{
  "d_model": 128,
  "activation": "swiglu",
  "norm_eps": 1e-05,
  "rope_fraction": 1.0,
  "qk_norm": false,
  "bias": "none",
  "tie_embeddings": false,
  "parallel_block": false,
  "optimizer": "adamw",
  "schedule": "wsd",
  "batch_tokens": 16384,
  "doc_mask": true,
  "train_tokens": 93180000
}
Each number is 500 + 25 x the weight over its row's rms, rounded and kept within 0 to 999. Layers, rows and columns count from 0. Numbers have three digits each. The size before them is the row's rms in percent of the matrix's.

# layer 2 MLP down (transposed), 320x128, rms 0.0724, rows 292-306, columns 0-63
090:482534517513537491514508499497520514483512535457545525500450471532483486482498464541522528472479548515495514472490487440472505500467491519493515514474510495504435520486502469462519532532571506
086:514503495475479515470541467460473501526478565479493482516489516501448506513522481510513476475510535488504500498521497516491477473505503503490432456484504516479464464498500489503497534471513468
104:466490488501520466481496491507494501452462533524494482508490505496560481522495493444517512445511463466485507459496517464493524484509493463457542491473472492515518486475517522510493512548496509
117:510520492517537505453450520461509489541450470464480483510535542493493492508483461462497498514509513475515525509503504539494493532496508483504459509536475503479498522481470489528466516497482491
130:481536501478496507490475486513510472508492498475498450508484519495559506490490500467543507452528487496512519454527498493462537492445461470479534511449479501525497501480510484534449518526479513
051:512533489495504471495515471465517475504452485462469511497494485531470493472506473511502496472501495551506521495461485504480538456487483555437529460494481462487531450519505507512478459506512501
126:535484495511491480509469470493450514490506488467459540488523482501516501490465529538532462560497499541518544529510514508544500459497510470513504488483467477525533491506482514496504480530520522
112:511516493480457505543481467516488537549531523514512521540501479516494503496493475501493481486561465526533519518546536529511538492496520486484509491516500504507540524486533476514520485430475489
095:457491469507519492514518510483515499525487491487518503502471496510476512505501454507525492495497528508550471511491498485472523461533532475484476558563525524502534493494482507519460485542477524
077:482504468497492491424471516530518469502538519456473494515501503479520519491477541492509494490556518547501446479502501515483469490494520505497516532515482484474480487490494449529478456498509447
099:484460477502489467540462528476526488506482424488483466467537537496529504512496523495491467549527459468536534514476537488508495482511461515495529443480503487514532504477490514522572508545471474
095:476481503469472484490504463411536506480504490457520496524481488521501506470474485495520514437503498523511475491492487456458509474486506552504465516539467496542480483490539497505467536543534480
084:495526501512548506493519473516495547505477482462505467519529477540525520479497495529532527444460488474472543518478489473436494492466478493502516464490504517469468473527497489522478510504506521
085:465514493488489481523473513489514500503508554542492493536499503519510478530472544453515527486538511490494475475502490512541487497498484509487521442427508505493546476490491484491508447482542529
076:505518454515465509480510500510497488496512501502494492515500502480486483525452495497487441508545459482510478497491492521542555497484498470470511492447511503504471556511501506525503522504456499
# layer 2 MLP gate, 320x128, rms 0.106, rows 293-306, columns 0-63
076:535535515512495529527475563534494470517549518493493462539524471483485510522453506502497526538471507484528490511502496476500556543494468515534475518471473477470484508528537543462475513483489488
112:517522509521438522504508508496457488532521484507494511506552517487444491505500482533480500543469516519535452509482478552463515493502536484496492492524538501505516491545478516501521502484504499
094:509509504546487459488481542470500484498525529498478500496469454502503498503485482536483511489438487521497482487528490510499474473540521514498536527497492508498480569510550498466495524503489515
099:518499496516444517520493455486481476545542503469474521538524556497462513501492515525490490518517522501517482487487493535456511464527504474494495502493550507489529497519472470505495476471502491
037:528505482455538530521525517481501490478493492497552484506468503497488480498517505495557486489510482472492474526574450515498516510517488500513498520508545521464506549475482525484471506449506461
109:527515503471455512482570469442501496475511484552500506491480483532497484502502518506471450487504537478484504479520519474486495481493509496490522509549546507523486529484494505504490506516521500
084:480461440539471514483465526530474501501489495469518512526494507477508506486440488489481485513488464516505487536539557524519492461517519509508488485487498486441490473533516520522524475499508504
074:483545458522509438484485488533477483491492497521498547467509518495503493490469484504481548504475519466502483512414562501493520460513527503517513527515533529496506489491481484534526510500517517
059:499471503489505496518519503520515503500466509457511525474497453491503495544531535512530457492532485522499500486563528485501486482500443497513506487477490481449506507474517509483471477478488484
078:520495445483491511523473485490489490499532469509525478484533535447484517512527520487500480491509527503500505450445508484497513531492481487471507512516475538505494529470480489485489476482495506
078:482453492483502470506536477506527514498515479508530465506519527503469486519490497495505452468518510531509490467526476484519533544485493521498495470501472486504512485499543541514580493507514474
062:489508498487504509471499469528519493524489513492504471519537481490485534513491478484453499454508512513486504470502484471520495534485477512461471493510465494606490491524513519501566496506520498
063:502488522505485504499471448475511482534484495506542487479531487551490520510523510499460473494484496490513493487505481559516502494461471534523450519479452547489489492521498501513494484533496488
060:480510494514524489465529481486557501524495524534565490477538500526480510513488491489435474486523493495537488472534545522492489527470535496472502526490538506515511490532502498510500511508505503
# layer 2 MLP up, 320x128, rms 0.0734, rows 293-306, columns 0-63
083:484459471501456468512479457466453538507480477464487519514490529462506465500524483511470516473495501536483523502551511505476487475518485512513522444549509484500494429508457495507530469522484500
104:492523512525473501495527516506453460517517480487500523500563512487493507456470510537547519540450478514519508500499448553475486522501530450497520507509524509504560506516496511507549518460517499
113:507520495535523530442478504510514480462487472487514492542523528487499469448479527512478518526507483503527522541502503498485490520517470510440513505508506483451500495472464547492513512472517492
156:512523513511425498529490448483507461529534506463476537521507518506478533497482517543477479515481529501491495471474451516491508476536489457496515512455520511469551497480473471488491477473520460
055:470510510480506515488504511458471502486507505500527450507503511484485491478514477483499491488549505494504559520498477477506481486478478505492461499515517470516524459500500478520487535502498543
137:533520501479463498512548466462543486463514505533488497470442459529497496494530534525470485488511519475496498456520499480470489493532511486468540520507535517520512507480489497465472522515520501
115:520494458525484489509461516503489480455515490453481501519495538443502523502473559523505489539514502523520526507480527501531507475513476496472492501491471523460491493497549516485465462468519460
092:498465519500513513549502557514488501441484518467490480494505493476497501545505505494487467469466492492499498525560497514495510521530456490534499487500511505480522521494460514418464490473483443
079:490495515481502489485478540514500510500486463503574507476490460538498507518490485494513526513488473541486479499524518543481455483513488509545497523497467504453495535547495530472469487519495515
099:510490463466504500534512496466534490468502521490504463479528528503504496491541537480541491489509490492505516433512481497487449464458526484487502495539508533470485528507457493512447507526499460
094:478502500494475495480461501533474508473487494490486526442502464490512502489535527487486540510478509497447491474485479497466491441500539481516453496488524532517500544534467474476436516513490520
083:527451498566492473509498515544459523472525495457499521494514499516491512461502500545503534565484470503544527479523547502508532463533450498502507517453533504476482486495513499511490516520499518
086:459529474496472520512451517477478489515476540519511476496444480490502476492499550505492521484490478537509488501527487474505493521524435487493561499486457513484484504504529520487530500478523508
080:472473462486498456500524537469534515499486469522498508532505551516501487465535498476523499531484475471489526522493495505502476512470531492506512543495499501490517477517557496444490497488523532